config.yaml
norm_eps: 1e-05
attn_scale: 0.177
tie_embeddings: false
init: "normal"
batch_tokens: [131072, 262144, 524288]
Each number is 500 + 25 x the weight over its row's rms, rounded and kept within 0 to 999. Layers, rows and columns count from 0. Numbers have three digits each. The size before them is the row's rms in percent of the matrix's.

# k: layer 19 attention key, 64x256, rms 0.068, rows 10-30, columns 128-255
# q: layer 19 attention query, 256x256, rms 0.0693, rows 11-31,43-63,75-95,107-127, columns 128-255
k10 088:524500487506501471556495456465469512487528524466508489507515517477528492515475532471516489476476466520510485542534485527509519472509480455509489483487543528534514482509462517529538493508457531498531494478483547493475520540515491510484481465541489517481505498538496539503481497479505472504522515517478519454499426487511495519517492525497540473471485496530520465478475475540505518493475
q11 094:488471473497521464477528500481475530524466432461472529512527521537439465513450495503521515519549509502512506507513509507535509494515502537525523489532507483522471453501502526481508515479503477483535493478499486494520489533506494490504466516450524506515521502518516487460504517488492480482472503514488517504495490487474540484493543466554509487537487536473525491501467501510518474494480
q43 080:502499497459469469498505489495527530510476500471491515527502499528474485470488503492495492474518486548512538478522458484510484491500507516537513530577447550516464468462523482489515514482510529510491493507483497496543492481492494503479482531492485510490529500461524482491468483530512510487501532567461495516520464505506486513517498518552499534507531481490484468526488498515500508484499
q75 099:472491477483491499508488528501478474538447440508513522513536466478466495483476450493497494478546485530534508479500472476544496510478538539540540506538512539488505488445483521496490493495483470468463533486526515514510560502485504493478483502485509495540486534474497496442501542476506496515482511513476498516499483524472534488540478504533493513532520519485451504477537560539466548504481
q107 113:490501451508512515484503546480477506523470442506487518535544474466492509486470465493464491480581491521527499475497461483531502490510547505525540499527487522540513498499494512494503485479472473496497522491530513511503551490501475505525494485448513496523485556475464509470519491512507494448488538524464486498516491522507515515516503503546493520553510495487468493467529578526477513505491
k11 088:507476500487478476469495533493488587506492498512461515532482523501479486504476487471529495490472501464507476476532468492502489512524514525501513466478494535497480521473490513517499525487511504488503504483543501499508498523503513468534497489509559480489438543538479517494466488521530505480509526521478479514540515520490504512492496512487499515495505522464507564510504533477512472523495
q12 085:502522503472553488501507507559482442492535505506495492503521509512483473506482466473500501491490517515477521481532476477531489514486501528516478496557495473533499509461469484506520511506532528426484513506453516473498528463478505474537487537486499467516485519532520479461522483495495516489508499464475507518485535492492481534516503512501501527484477513524440544469510474542489504507469
q44 082:551510500524505520528494515563493503510481481528503492498494530498539467458499510530472476490542542486505550492475469486520526532528491502512513443503501489493508505495467513518479526479506461457499514534504502503517483455482497517506480503488470478532480481523510467510438536497488494439499463517478494499500499547489529558495524523517493500513501463520503490497487504521516475499518
q76 093:510486518489552503477531545526473483504532475506474465500546500504482533473475489490470525494515511536498488484517456497498497522493536462549522500554477465502517537493481491531471508553509504482467512493493533509520481459477486497505492517446505475507539483494494503482502495513499485443544478529477495527494559519486514518468501535478515499510520484527474531475530484446501460517518
q108 111:534499493479522517525526503545464443503515453500487477490511516494502545460498496457488505507509513529478505494506451514521502525489519457565531522554510465507519523488463499532474495549526488475475480505484517517505471472461503515490486522460507495522496494513518479457483515505510486437541492509479476534525521516496523499467496532480510502522501467518500494480555477466510463513505
k12 084:469500523504530497537540530497527472489548486522504484515473486465535502442514488446473520513482508519479507481510505509453507502525509515522522505538500478496493474485507514508511503538512520495492540505484494505475512488469505476461492499561501483461454502528539478501488509521481518397551544490505496517503478494494497488514532482472482478495518475495482518476501527528531495474512
q13 089:499502499472496477535476505475488500522465454469524533516511464527529517504503487471530507508515448509470442509478448486473506508502512506474491507454497506508477515487489537514536480492471511544481516482501493569489509489492521463483461484477489498536532493510474492482521518543500472496468543459515490498469501526507484509467519503504526503482479502529504471495520502494436430452536
q45 084:515458513483497489539498481488526514535465455502500508513511496519555508507453561502551498440540491495462472489524491471483489497476504529521481459464487537500490496482490476541497514450499483502489494506448519545499476505473517522528516464475486499518499474488537504453500520549446511491460503467521497492528506513491471483474516462496518484523522507529544520520525495443494488492538
q77 098:518448496521450488506522507509507514471507487449498507508494508555540523502473499470507499509524461502485490459492472512447449472515509515492506520476492523520477495507515494529521543453504511511475509487504480559535512481485517483477487461469472492512494488479488513482520489542491489479470551485500525506510505499515476473473529486473525568521531513509510482499478524471504453451505
q109 108:527436497484474518498509494492511486496517456468478517481494463536552537508459501446540517487497477485496488454480486478483473495501510511492521512472484535503516479522506502530517504439492512492494502492528484554491499500489525466534517445475468519530502508468500515496516548556481494483505525479493524528489510499517504489470524469458519557508546516497513495492492528467494449435478
k13 085:515518510497448538460514512487481430531556500480509484455493481528513499473495487502558532505509496509502487512490472503516456507511557493489554518485509528524521529535514463482504485489462499499522535518458485494483442530488509507542479454480439476477514490494514490507526539492500511490485486498456527506507536483509450498454551523468496489513512484522476482497478521529510501408473
q14 107:526486477502515490525508507484488459492496460478471514452516467510488471514499489494485505519431504485502488523516496474523501550512500511502507499474524498504505496494490507510516521486495516475495552498486504497502542509499480505555469494433482529504493578488509501453475475486496478537478517507494452512490470538472508474480509528540502511464484494517455529510508466495527483487502
q46 080:529510455555548499520487472518517459508492495498491493485540454519527485553499540473453504512439540527528484499481495507502487519512460506482516493494530519493502466523513459522495504482486483470453554506524499488504528480464515491495497489466480484498491535472530523512472521486489511537498464539470437501467493550510534504478545505559525488524477450511483502521490503512482485515472
q78 095:482509460515498486518514475484530513504499507506500482455519465505485473507489523513493481568496506525478493550540496458512494511545498499472491500451487497493514507479527494499499474501523484492484532505504499508483506465492509463513486471464502526479506544509437518484471486489500443527488513508501489463481509505514522463474520515528501528480469503535492531471463493481510466472492
q110 111:501518462513489495535506453483503487492505513520493481476518478502513464503486478507515482551497500538500502516528502471514496530506492516461459529489491513482519490476506482525496482492536493506492562505491490478521500479489513441534490484485484510477505542521485523492486496493484479521487523529518461493497488499493510467487526523551525544515482495538485517479496508501508449488491
k14 092:534537479495516519472512491539494491472469543487457481521513456494519505523521503485481480569477479468496491517515478508480520532458523448494500522517544522514478516518520498478529510511503503517532520469489490514520457484450497513527513495480459472492514540497517519480495434510474484525446531531504497498481520521451485506496493499523515513493526486453511507485466481528532463469523
q15 089:470502470512528488497543487473523493514467525482550518520517518560509481499538491501511473503508509500480517501493500478497500483522513498470474485511505500499501515494521504547498543509469492473559535484467503532477475471508503480478479455487540505471512493487506498484507504514490515503494506520487510516503472525548469488473503512495532538489490477545528511465481496455476491560440
q47 093:469513492472521506526504526538527490548486536489531489513473488495534513517499494463513483508468484526509497491506431469501524516459504532511494489495475539504507478502515492538489543471494502497545510522537534488454512529457471507453492502541531514493486465480476497509474529478463517471501463537452497541520475488525443486446469535461475495473458480522508460512488493454481491510461
q79 091:533531460496493529541498498442526486533481508492511484492481463540509515501482517470513523549437490529477520501507494466518515487529483524474496501529514528495514516512457476534510505519491471462547502502485529500488483477484474505447515510537517499486506521483510491477514519516452503522510457536478511548524510506534470460530460546460483479493475479494532554519489476509446501520494
q111 109:503505497469492511534480526449531511518498527496491477496484469530540533503477507462518506545471498532481526524478464489526532515547487466480503512536513553504525490513463457532475495471518472489568530478501508491462482461524459509461505481524527541496491524504489510476489542500460522522504474552458530561525496520528472507487459553479496483475503488494532527495467479478500500519523
k15 081:509479548478493516524468522452493504538474471500533512500462489450479532491528478498469459528473539526505454493497496489491524520541477457465516491493493535497508458523525481532505479449490541490530507519522497515477506526514500492473538465543476522462509484506459528489519522464483520492472476515475551545505494531537490521478493525533465492500545531471501511473488462457500512492533
q16 099:505472523485472535515479516542502472455527525497433471495493508502495510518526510471491511510497485501480545506493516511498519517514491490465519555473529475475518535516463485507490552553512530504437506514470509504496512479443467525505501479522534495465486538494489516448533524507525480514490527542487482509486505512470504510490506512527492477471510457490491483489492481489511550549486
q48 088:514499477502490519478516520464529475478491561496456484483464507477518523513527467562482541482499477498494548514491500507505491544537481507521502517532492464490518452525528483479476485526511485525494529522448479497538505453489455479507476481480522532492509500524511530467495491480527534495517517483465473535459495508529529503504500485503486462488489532520457470448497496509511539504482
q80 092:497515472482472517495475503497545462469539515535458499504509518511506518512492473508517536471473537493484533508470506532509508538514488500513481539496484471478527494506505506466509513538527518502503509508479487502534484437438473496509446479517477500503496513504549486462538503516523501518519512514494502520413499498519481538539517494533512498466506498511478444466479493478496530525460
q112 108:497503483490506501509480511505525473462509523514451476494490513518515520482489473513496525491505529509482530511470523527483464531525514465453493500497487463469528474521516481491540517540520514511547553490473486499539521440464459517510450495522473518498496517499492498452552500548537475518548538512483513519432508497506487529532507453525513506466513515522451445475463499463493531510469
k16 088:562489468458491485548502548507492536470501543502480468522491505503484535528480530514489499491543507502518469486480506500524467487495528498507502508467459489460525518505482483530507531476506506494523485506457489515492493498461505501500490520535491548524487488472502478452485512491489482491534507511478507501489519496497579516512487519493572508485516532469465432527463488474520499472483
q17 102:487470448478535482481515508501501537534535512483500494502513519476501463490509514532493527505511470519513488554456482532441530506489486501481536497515490476510542488441510509485511516483484506473541489498475488478514520447488519490512518504511500487522498539495509454510485547509486545437509526508513496474525486495509530460512504547499527463503497500494531587529453497505518495513510
q49 086:520507484497502502509503498470540561438481498521498468508513533494505493515509516499448505506516475502486494503492502493450517492490521471499515496488427488520543506532511491492486495521471459527482503493498516524477506454518492529515456479457503459527569497484479470525487489511501481458515520566497475519537531491510473447499531561485504551474510520524554554476518486501511515504453
q81 090:559523472476508502517532429553488491496513502460537506499498481456518519503502511481498505451502477467491516541489499499506514511503506468512493441518475511476535526500484490499487505491502468460490571521492508468488497513498541467479495532476468467483516551515480478542494517509507508513493496479553492484519486521501524490539453479476479509474450492496484541479513510466500499497517
q113 108:532473484515515502473553493484498513498493485484529473475533521468558482520510533519492513506510487488465503548505492546489494461534488464474483464525478500512516517524486518482477507485516496472507546528485509454535519481484510469493485530483458521477515561508461496502519503502509494498498512494563490476503481494520516492552472505471507493473478475493539563497466470491513500504514
k17 091:482509509497517516501485491453507521509491527582501476489524480471520477492490467464504476485510518507497509470530521501452520493501523524506468491496500512491545520511525488509509464493507523492487547480471520501515508476475472542488525537483456513489483492471515457534496507497489494515504490507535495523533492516482524528508532469498535587531516535484500562473482531506504501515517
q18 087:507500495489540485472506520469487513464496510503503510473484502465495528558467506449495492524528542550520495466488514533517470465530477503519507488520494513549519568490503510509464495486496497494477470529457442511460522521517511494492508480494461478481553470494534528455487523507531538521488510462486506509507483524449532521494511455511502547492488483527545496513489503465517522516498
q50 091:514494491478450497487516513438495469501498544546494482492466508526465491478518516490475519500527522478502515529478562523528485502511463504506467492498532502478486532500494497515483493517491497517480495510502507576511477491486523458523518492489481517508562493519509540460508470541525480556515512460475494528507503466486514442520559498499523537486493511534516524454499506483544459470531
q82 096:481524513512519529512488527487501486472530522503518527482516490470464520488477513471501514529488511475529494516492492522556483510486481532540480494473478491493527546491520484541489471494530489466495480523499509510520520504504542499491491476473482508518528496545497549464461540478473512538529489457456520518504552497455525516521525466508488543507500478543517512521516490496549438511478
q114 109:489499520489509519461504530471505505478510524497509506464505494458459523490471512474498510555507491501505490531495517548551520508490485536503484478469493499540536541509546495524491473501539500501501443515508513513498505474506520520475502453482466530539538498549501536491483508487473500516531459493463494532507557488457504517494522476523503507491505469515556510500493497478525423478473
k18 087:530466487478521469513522464518528528513490498488539477452473546485517485537499482500485500559449473535501507499492549465523502489493493581492529514494506539521541520482496522479504462530481476482529466525488517509493501490477522510475525426469501486541514506467483540481507503492510564482478503502500487515506539499485508503453492516525492546491496457509472510497531478484515508488472
q19 095:444493479493466486500528520507485538492489549496484514507498512493522462455528501528457513477481504485451507474525560509540483502504476508509498517516479485487487501496497503481488533503527471522509479482457516518548511489504489490481488463520449495508522487494499505487537447526482556472489519547467512473484533511515536484548551540514459497508528548533461524480531474480489532465532
q51 081:467519512484475483473484551503513543508488539493481484514484520486511466432458474520479494510486534511465498530525484529530473520482461511524469536531499507493542455481489503510528528503494471513501499527481483477540507460526492506479498523507465503488495499507525494499489446490477518486476540493459547516493508528504539491536546503510453500536518539504485568514512490510536509471508
q83 100:497500483499448455520524515490517529499513530511498519502505494562476508472482490523468485514483495478499459522513521481514474536492502499506512541518470517499475486486501503497512525496487489526508518508540523508529517467499520465507487479559438499506487508529524516470487476528505497484470519495461539505465475468505496484515540488481463555539487517501499549486516508516519526457484
q115 112:492460477495469485482549541505498512496528546534495518513510508553486527474515474545479493476462476475493477525541521482510491533509512512481488538457473511512493479470495529487499516485501489511470507533554531506532509481487529468479488460543461516470530497501504512476529487495505504486480533500469523484456500497491527499511534504458478514521505518484500553514474505499487536478502
k19 089:488515485548475548492509499512506510489524540476496541487521477533527520447540513582495459492516508511460491488531508468555510466470496510460492500524506535482525464517501564505502522496507480505497460506523504504503505494490503453459525502551441501485520505446545492517501484474498515500522532508503523494475510480497506488495530481516519498473533484520521580512502482479507512501507
q20 089:545479488510525454514523502485508529513498525475461514534520507430547539453466483512543521492500488533525466539533462511516521540477502499497471511514468473499500484508488477511545491489488447471518509503486488496478500457485500513479512504500453472506525516519484487542483493502530538468525491450472455483509464462527532519527464478509500481493473561497504493532566466478499509491539
q52 084:509531525502526501537476495459475538553507480439472530508507507477509534471475491501532503476514498485486472510491467543528483524474497513496456499546447494488499494492490538529518501543507506506489467478462528495493480463492459493541476533531455501526518496527465489533548513518511501505547536500505460497500501525518540543507472506486518500531465469520515515520548509483468499500493
q84 095:503501481521508457498507496535511509524499477449445527538500508486513538500491533498525494469492500530511485526483531535547474523474498511490482532465477491490484519521478504552517532485525507482475494505501562474446477470510501540519478466496425480505547524504448498516505562491473523474487471446498505490512512486532525509523476472488478473495451486524472513520530487458493480484495
q116 113:535513486512516467531507467535498510524493471473430520545506497484503535469499518494528480483491483538528461498493500523543490534479484517505464530480479506513498522535478491565519512498527492506498500526496566465463511444517487505514485516493454464489527504513457490498508532483489518515503497476483502469513505502547519516532483507475485524544434469502455512511517498471502502490493
k20 088:538483471506511529512482470518484516526520505529484509515503524496575514487541535482488515472521475534475483508525514523535496515507487539492490527503519569495503485481505499521520492472492486495519571506492508489510540385503478488539518466490499442525462459525490538501525529513467502549539489455489504483487462504479511522512495536493494508506473473461487477452503500492490523534484
q21 084:453530518504493529484532531505486500512520507544500515496518484514503510541462503442502502495504476526484541467506520538488526492519509514458511525469521500483531517520504503516498515507405496507513502496530457502505507503486498530507493454518493551507489450507529525514466500482523499498504512442522491484456499517502458543480501507498519469525511529523548476545510517478535467508483
q53 083:498513516469514429527541499561488485525490519528519534542494513507513505495499498490518444483516525491507520525501506480487493508457514518479494542477510511540504463519497521485477490508479462533475494528521465497479479524495550537538484457515477501534492476497499504506488491463535499488507499454470481484549476458485474497486538497461478503510515514496512450532514520480489474510485
q85 093:447500521473510509526529510490471454518517497486500515506499516496481513555511541486515494546496495524509509521537520504487486498475544536502521541494504520483503470500485480510500524525495453509514508482507480514452516524523505511517455488515520494515469486504480476494449496472539478503476494476508494503504482522494534548534514468524473495500530506524507482542481525496536493504512
q117 117:445493503494519478514571490485503446521484499505469504520497506510486507537502516493503491544495486506496536493541502526491507494464528510489520538489530500521479481524493480492503519552513485528504498506515458470467534523524535510577484467516532498519504487484493505498456504464544497510486499469508499498503491507478509521522549468482507496486542486512531491537476503500525490494531
k21 087:498490480440529480503504480498488480533492483503468519507477465518482520494487516502516491528564460484471552469502498529512514486488502544531484532458529474492522511524519549535473481553478444497489505484494473523506520522465512507499489441528534492487487507513500535580492508502525507481459489505491461504516488501529529509495523497485492520482529503514532465486509519500471534500510
q22 098:470512476473485521469491548464481492512465508502502484468515475454518481487534506552447494521525499525486487494532516502494473552562463504493489530515486470513463442518517519449522554504516497464511504498484523493512501490530499498497452491511511502492486468491495512498496480484524521510512519507463496471481479463519534518517507448512546549514481497509468570500482514480497462521474
q54 086:498509522460489501431519528475494556494473502515457500478532468506488498505525493519465489468513555521498520498530489491499490511524470508496476531511455501503452435507500473454543508497521525513467509524444496507491513490497460537511551484496489514443514484495502508560525513507489500512532540479524490478489520478502525489524499489531499518546526469460501552486464502492504516495545
q86 091:512511508490454465470457474508504504492484495480470507520525483474545494507493484499478492504524520501496504466484534505491477519502484473471489511519515500524475489489535502486557478495504528469475514489477508463504509520516478500520518493515465453494470513468517536526469566495549516536518516505489509488434491471478535498488521489478506514523501510481511513547478505485493492507542
q118 097:523533497477467486459479509519494469506475521495480501504485479490560509517509498478480460466531526534513515474502510502482506492528485477487508525529536519517490488488521510488592488473508481509488538488452509440498525540517478471490512486530468461488484489470534518533448528474543524524531501505514506482470471476485504528472497482481500518535492528470520540540485495492493517482517
k22 086:499522488507482505477439471468513513510475565493470488527515464445488458496486540481495517486523515512491498508497485490542489495514517464487523510562507479485508490468531486480554533430515475515503569537510501481509516548494497496505458462496480497486470463478530505513545518451500481543492488520465561476495507490525493525478522455515496527479513472499492479521530465528511532534515
q23 094:505517528511506484509483502576531488515518459502530520527523510540485489535482519517558467469531489479509515512506444484518524467493482508478504477465487556464509532495477508528470506520449502516519514507493496504526485504475532487488520502498495477504471482501474515479465530515547494500463498515522490474503473521503490493509532511481526517488511497482484524491446485456513433476476
q55 090:474468499506491519501501500511456487524523468497474507514525485549495505550528499534499513514551460475457485508471487514523473500523505429452492523534477512501497505488511491469507533507496497516539511492490512527492492492489517454498495503521480459576443528495469468486522477496517447500489486483514446484482486535520476478493514511478492543496526507460497555515483485469544444461495
q87 089:472494512527499497505459513548456455503499491456513486497540497518462492516486498538523536516491472485461495518541492523525516535457484471482496490496472515488519489488502490515494469497510494497470497471511459527483511489501498460534505475494493476535471492476427493490473548485562508532502508482542486488435508518503448507514490527484522506497529496497495502511512521543501458473507
q119 104:492512518521491490526473489562506455501534506459527504494504504553475498524483493513526499521508451476432489514540468535539511520475500452489505507492464545500496516472515489502488495524512486459495510478536479549499487481488485456501497461487514492554460516490458479512480531483558502519509499501518486483472488525498462544522489525502497523495537497509486507482531523545504464501502
k23 082:487493538550501497578501515506516468518527522493487547546505507576472500477493491462501501451464477491490516515545512492521541482535515542498495521529526534493506470495469519484500481499470487488487523469491502502503478489476512487509527476499522516515466528471466486475530508458518516490488516499480469539506513519455443493494480444443443494506501537541505445502515502492484443512501
q24 091:522504490526511524541523511491513500477526507529542523517473486512519475471484439476487496548517461456503471451447508503478497486490533502499484496503506519491483507532498538453490471514517505511521481490485493457443501511492485460513523510488502480484473528541523484479524535468488486505500494536485459504486476524497495513499494528496524548480507474495526496525510487518524527440494
q56 084:502472524518521520552587511464477525476496519516503534485482505547535477505484485475484518539551502444518534457436513502491470503541530465479495496491496507505493520499458487478500486515497524520503499509478549492466538474505493477501495474446520484515482525514517520443559504537465459462501487486472492482483496506499483499516478478508517576516507454537501497487545495527538529513501
q88 099:484521503484546537495535517493472541515481497523526518474527515549533507474463459519505528560509471505544513453435498513496480514523466478482482491523534484544494502506488465482506479519525498502531488490463513474469502492470480413525522515492467469508508525482476496480560492506440437495486487514492499480504492541530494496485487534532550517504465479491496525480521507523518535482507
q120 111:501510516495568532502538501520468520511492525529512532478539517522549499488461467536506511588529460472506515448408495482506510533513507468502494487499528491523513474505484475482488485509543481493520487492505517485463521469490490441480526490507468488486505524484501489461554516493439456483477480482487491509523484519550512509491480521492526524517446484473487493484556484510509531499497
k24 086:487519514498544494489552486505486564484495527496454510495508469563507547471498463496513447564451497495513508513492529477493496517448549467471493491546530510528486488506474472495488504492517493490484447511504501477510471507484486495504530507509517509470512485507523512445527532510459521456458489482535517528528482533526545513516503483510482552496476504517508447468482499533500532504501
q25 087:516494562444533484527500471514508432512494512566437511532517497474517465460533543520489529485476498486527467510496474461509558500468529516507458521490535495477474525484470434504507481520495481501510507492493516535534473538506486500505497499534518482498519455503465508498525524502486478525482449530508496500481494501518487503490508512522482469446483471495530551531486499459510497508506
q57 076:533498553493500509496532460511516475519503494505485522510533483464485484524504512486459542476482490490534475506504474496472522486529514502489481532506501455480462534463502490532501490546514488508485480479479477483490486509513526493498472494517487462490504505510484491508507514523473529500442524499457518472495471525505467519498466484486517516419491471541461533499440527495481501494514
q89 097:505508516467506511501545503502522474541499503517492508533491497490459459503481507532433505507503456528497515479480478508483499491527483516501468471509508457513471547472491482516500499502484494484526485490520493537514474528509493491510474491503533461508520471503491470522492508520442511508483513464478505493492473520486475529509551471541486512434494511510543579499456530514464464487510
q121 120:515499530468483539498540478531497469569494501513505520558511504494449457486489515512448531502501482517512510466487476479470525482527466519481471473518498475521458563468485481522522484500489484516516500508488515533485499561506496508515485494508523456484508470491490486505504480507480516508477508457494498486487471515488458506504525503530472495455485511557527539523467531536494453514519
k25 087:509497547488487548483520516539512550554536508502482533505522493495532466467466545487495492486547495493540476496513467528505549512498484495471465504547489465463518513483491443474500489513516493520474431562511513506471516504482496503524478481487504489480514496480549456524500466537508467529477495475501495519514489496486467463491496501528483519469471509505480521512477474462502507511495
q26 098:512457498503513524574544490531513484504523526493498475453483471510483460509509493478513489514475530493492490482491475472514499522465512493534483503506519475507490476476459538492479553509542507472466471489488526503526485521486496519497522488507487500484541524478490499450539482505475477489489498540488505508495481490510475525499447548504512496486519508479449480495518454535516465482503
q58 086:519487534519499521483529469491516495502464546512481517450492473513510476527521522526521492484505548536521540481483529502508553443473529500555515512492450486509449497493494463470498492511528444465484512497452507515517493466481520528520529453521467448496494511515534474442477506509548495535483468484530485495503505482497464450541484526498495509478525489492474507487532480501503466513542
q90 092:516477481465503498520525491455473480517503506500462485462497459492490477499513487517494507514527483500508474546509499492485506453503486511523526523555480521534511502508440479499509536507496490476499490497512495478534469486493492490501503562510493486472488510497506482476452468493531471483487504505498450515515537539507425468479508528496495494517540489523532523494498540554520529470505
q122 116:538469488450529472520538493479464485496536511481462509491514462492504467498498491489499510505518480501506520533512502499489518476482531489491521514508516501522523491515480502539510528485500506481497498502501532512532470473534490495494509524522487474506475501496492478484418468497507502489524487534511473504493523527493452464484505522509515467518554481504529512511487545548532516456497
k26 088:525471517507531542470470505521489507546459538492527502539478511478502495547516500469495479532528445474473504525516458476507493499490533468525467497514507445533472515507492504530496490478476523470445469509520505494515506470510492496506510517504501482534508491532501504506487448505476499465547526523502513492496500454505487459544520500472459489474556483506492459491465451515563490447478
q27 087:537467501496500514543537514517477474500534514462469485519492478493494460491504507499506484511508497510515466483485525474510527533468529477495484496475528508505498488478528491518511501503514494478488477512480490531501494478499555478514479482512516504516571522487487522482561454516486517519479509454524477539455515526458536450484482492491491461547509499473529504527540480484521523480482
q59 079:490501543495526465459548503584517466516503451489468502491471471470538439502474493538500461496495491469520494530466489519516501501470530500443513496508522517498481524493524492529474482506520492483471481532481503523503518474512495429544537505549482525485506517459519524486526444489495491505492508485497496486432526543467494506486478541517484448513505498534483484534517462487536493505494
q91 100:492499503519525496480514509529488484530534497464472482524488496464522466499510509505485454533506495485537483517461482450511482527482515458522505522464547506470490503483517513550470519507499471493481497502523480507489514446530481520524524469525494502485538505473515503542547482515457479488468499491470494547494458562443558479472484497490496437514485495489475476537569522487515531481546
q123 113:496486513506489492479498515549499464529534479488497492528492497467522468503507477498511480514499490472515493496451469480515477542473517452493506526498545520472478494497487506527465491490521491477504516507524486509499511439513513494535527479537480506489534496498516509501541464507461480550459513509476507542488441555452549475499498517504510439513492503485461484538544516478534532502517
k27 086:429491490490525477463522500550493488513498468497512503501448474516502508522485480444496482520494495502463467510471493504537482525458551516480482486514489507511506500498500493489475526474563470487468559518531508520506516445510486526521514496510509511497527533503527493496537437518523489496471499486473490534511443511482521510480494514518531450471503519493516469492489458478558470508502
q28 095:524535441487506520494483508479471443534532429504518526512512478502481506455509531471496530502473531510514481466523460505528511502484504435506494490524490520504494493483500531494510506529476500456492538527488492483492471519514527479509499476493537488498477482445499497485453487493497475525498504502521485517548490465479516461510482509469526544499485527553494523467447516512560505492446
q60 084:509535484489503480555491547494516493536512492504503511512505495474540481461514502495492510475451509484515462489532474496531486545487507454494510471517502516483508471462467464502534492497470478520499556508478500498505502506537456494502531486482513498509482480492554498505462497506476512508477433502504487458526543479486482471472518483453536543499470516517547511469467517524529505525494
q92 093:500563499485493510511468503514493480514498435516477523505527523486497477503506478479503496474449508482486473465520455503502512505483541463544507487509520527507530474503499514488501564514487522487502514506471497527449464520491462506506497464524478491514491481461521526513487501490514465522511505507540529481519522474477538486483488527468497564519447507497512553500486504507536513509484
q124 111:498542508495521509514490537530508492506519490540470514528526510462528467514478474479498495471466510495501475465532464510518494516494547453515522484494511518502509463512518507478529558529512504499499555504493503509445496524506446489512466470503504491523491464453524513529488507476505460515504506492502501500532503474493524501475491495474512573519463475489517526486497511485511517510476
k28 087:522486464489484521545512485481517519520528495502450510490472506498471495484498492508510517508408494521475504512504451475506514475524515431485527490508488509513498472473507510526532523554507491499491527513511515513497489542536489498515471466494487530504515438450503515539506479503482489523463497456500504533522537470476489461490492513422521552492496497488530526512497489518521452499499
q29 092:464495468486501526466505480519534469529494490504532480490491501515534459538495518510508524486444536516555473515520487510490531491535525508515468519525466455478541461529522506503513530544523508524526495459503467496497562492501506496508511470432486499476467503502496501542521486519499500493492530496547492490536503480486517494525508502495524523469487497524497562526429515506495486513498
q61 086:473470460511528480458522488476528507504511447470527487461483525551484497505495465473516506516505514509484503568512437536499508512498484526454494507514516459502529452490505535516538502492528553489472505485524427507504548435511511484520465497501480492478497515483487502492497494508495485486477537516554524503504516537482486519486501483474512444496485546501524560479520509490506503495526
q93 091:502469475504529531497507488536476457509459456475506488504524525468518476506516453486520535492448547497547515563473477512470483521512481529500476507539489469479532495496521519483466521468540521506479534471572469487499520465491506485559493499519463491490509506483526491502512499516503535497476537509511492567513477497472477445503505447485563485457528474500512528489530503483497498515519
q125 106:482477478475508510503476482541507454506495472472499489511495537473472458481533486514541520498446525506517515558463473506455466502504452502496478535508471466513538527468496463465471529494531493487485547470543494520501498446475499477514493509480467477504488493506528487525520492512505514506457541530487498548511487510487495457505482502551550490457496516521522480501480521467520520511530
k29 084:504531475506505517542495500477477462484499490485577471477503490493522503486509491487485496493457516508480521508487475455503545531463442511458460549491455448527515503529470471523520472534502533511522559507491508474469536548537445502512458521468503527508510485514532559524520486539481531488501540546495478507496508528495520478481500443513517498516486536483530522479501504511507494478513
q30 088:529453462479489484487545502429509457471487488502451521442504510451524517467488515540501548508452560507518498500479506488505510517466493537506471481543525525502457506502543515492480482561506503452462491505530508499545510491509495485490533496551506476507504517464521496480522462498497500543491496542487484519515554491555525513533458516489531507507531483499477492511577467530535487507456
q62 081:520489496471466476540508485497493502502471520475477490478502494500527504439534475540510470486488531490497480496501474528498506549506509475513476514532506521483436497507542538459479482478518525475489547497528492493500501526487513490495496516538526475465489498447439499507518485505488523584478521504479517539520527546513529527527489523562539498508497530481467463546514474530515491499511
q94 090:525496503467480487477526490486516499485466515497475512446537502480493523444518487520506503482505523500484501492485461501496487536479499481490469472502527523510460502553543531505503482534511534481486455482525481505516517488506512515523489494490547504515487506452472474517521508512482503544487501541485555518528533516506513539522458517495490512464524522458507529489520457491519467506480
q126 108:524487518468464504467537488478537486484485518492504529459541497464499520478520478491513508470495545511499508506503465510481474539497473499526458503527514515522462500527532531487469480529509526473489469502524491483515502488485523500514461507489559494498512508442472473510536484479467534565472510510489524513515542504517513543539454535503480488460544520450503524506514474485505484492492
k30 085:500469532496499492485514485518559494506478561486459529485512474511545467478528516506512494499505537516486489526488499520509458524521513485495519483525476453504463488542509519508506468521536492492533509507530517503488527527472470496531482543519513508532467536442487522506502475505476511483492549509504480494470533469536503543536496539482491479515493516464505495492499533468509509494495
q31 095:476515482511487537533547513380532478503519538494487471499492531465524504500472503542473509526510500528493514504522515529523543485501511503498495514524474525510476496520517523456470486518520474508496476477464490517504517494493512540505515543461504468500554500492550454464516469507508460470517501485487494523506451468502474515538509500499540500524513482494535573483500489484502494475487
q63 078:544473500471505485531489474515498490484524498508483537478463505505496463467517497475448497473508511499529483472518495496510485521466489534521491527492518532468489456517470536476487496483493495507455489526438429505524548498534495541482488547493515490485550532480486474505490508491461519452488509500500484523489488484511471514531519498523508487502512488506491486527508521471585502485456
q95 092:496521498511566521543483550478489473542518546501532534503487520456542466464517505514486512514519556520483497504516487499534498486518513541469503484497500484504484476526511501463521521498491455533492497496508466512517477494503509528529491520471513549480514519483471513443529467494491478460491514437485519526525458498498456498565483485470525496509483504489523485512480556511489525483487
q127 114:500535480498544519558474513504499465511550594469535531484463531463518479482514492504487516528519529515485486498533500499512495490490525505504500505493484490501499471529504502478516516458481460505467481489510427511514467477508484515497501543469508487521514508489485529500534472516486488466476508444493503511526481519522454537518497511485527486505493504494504467528492547541524515469476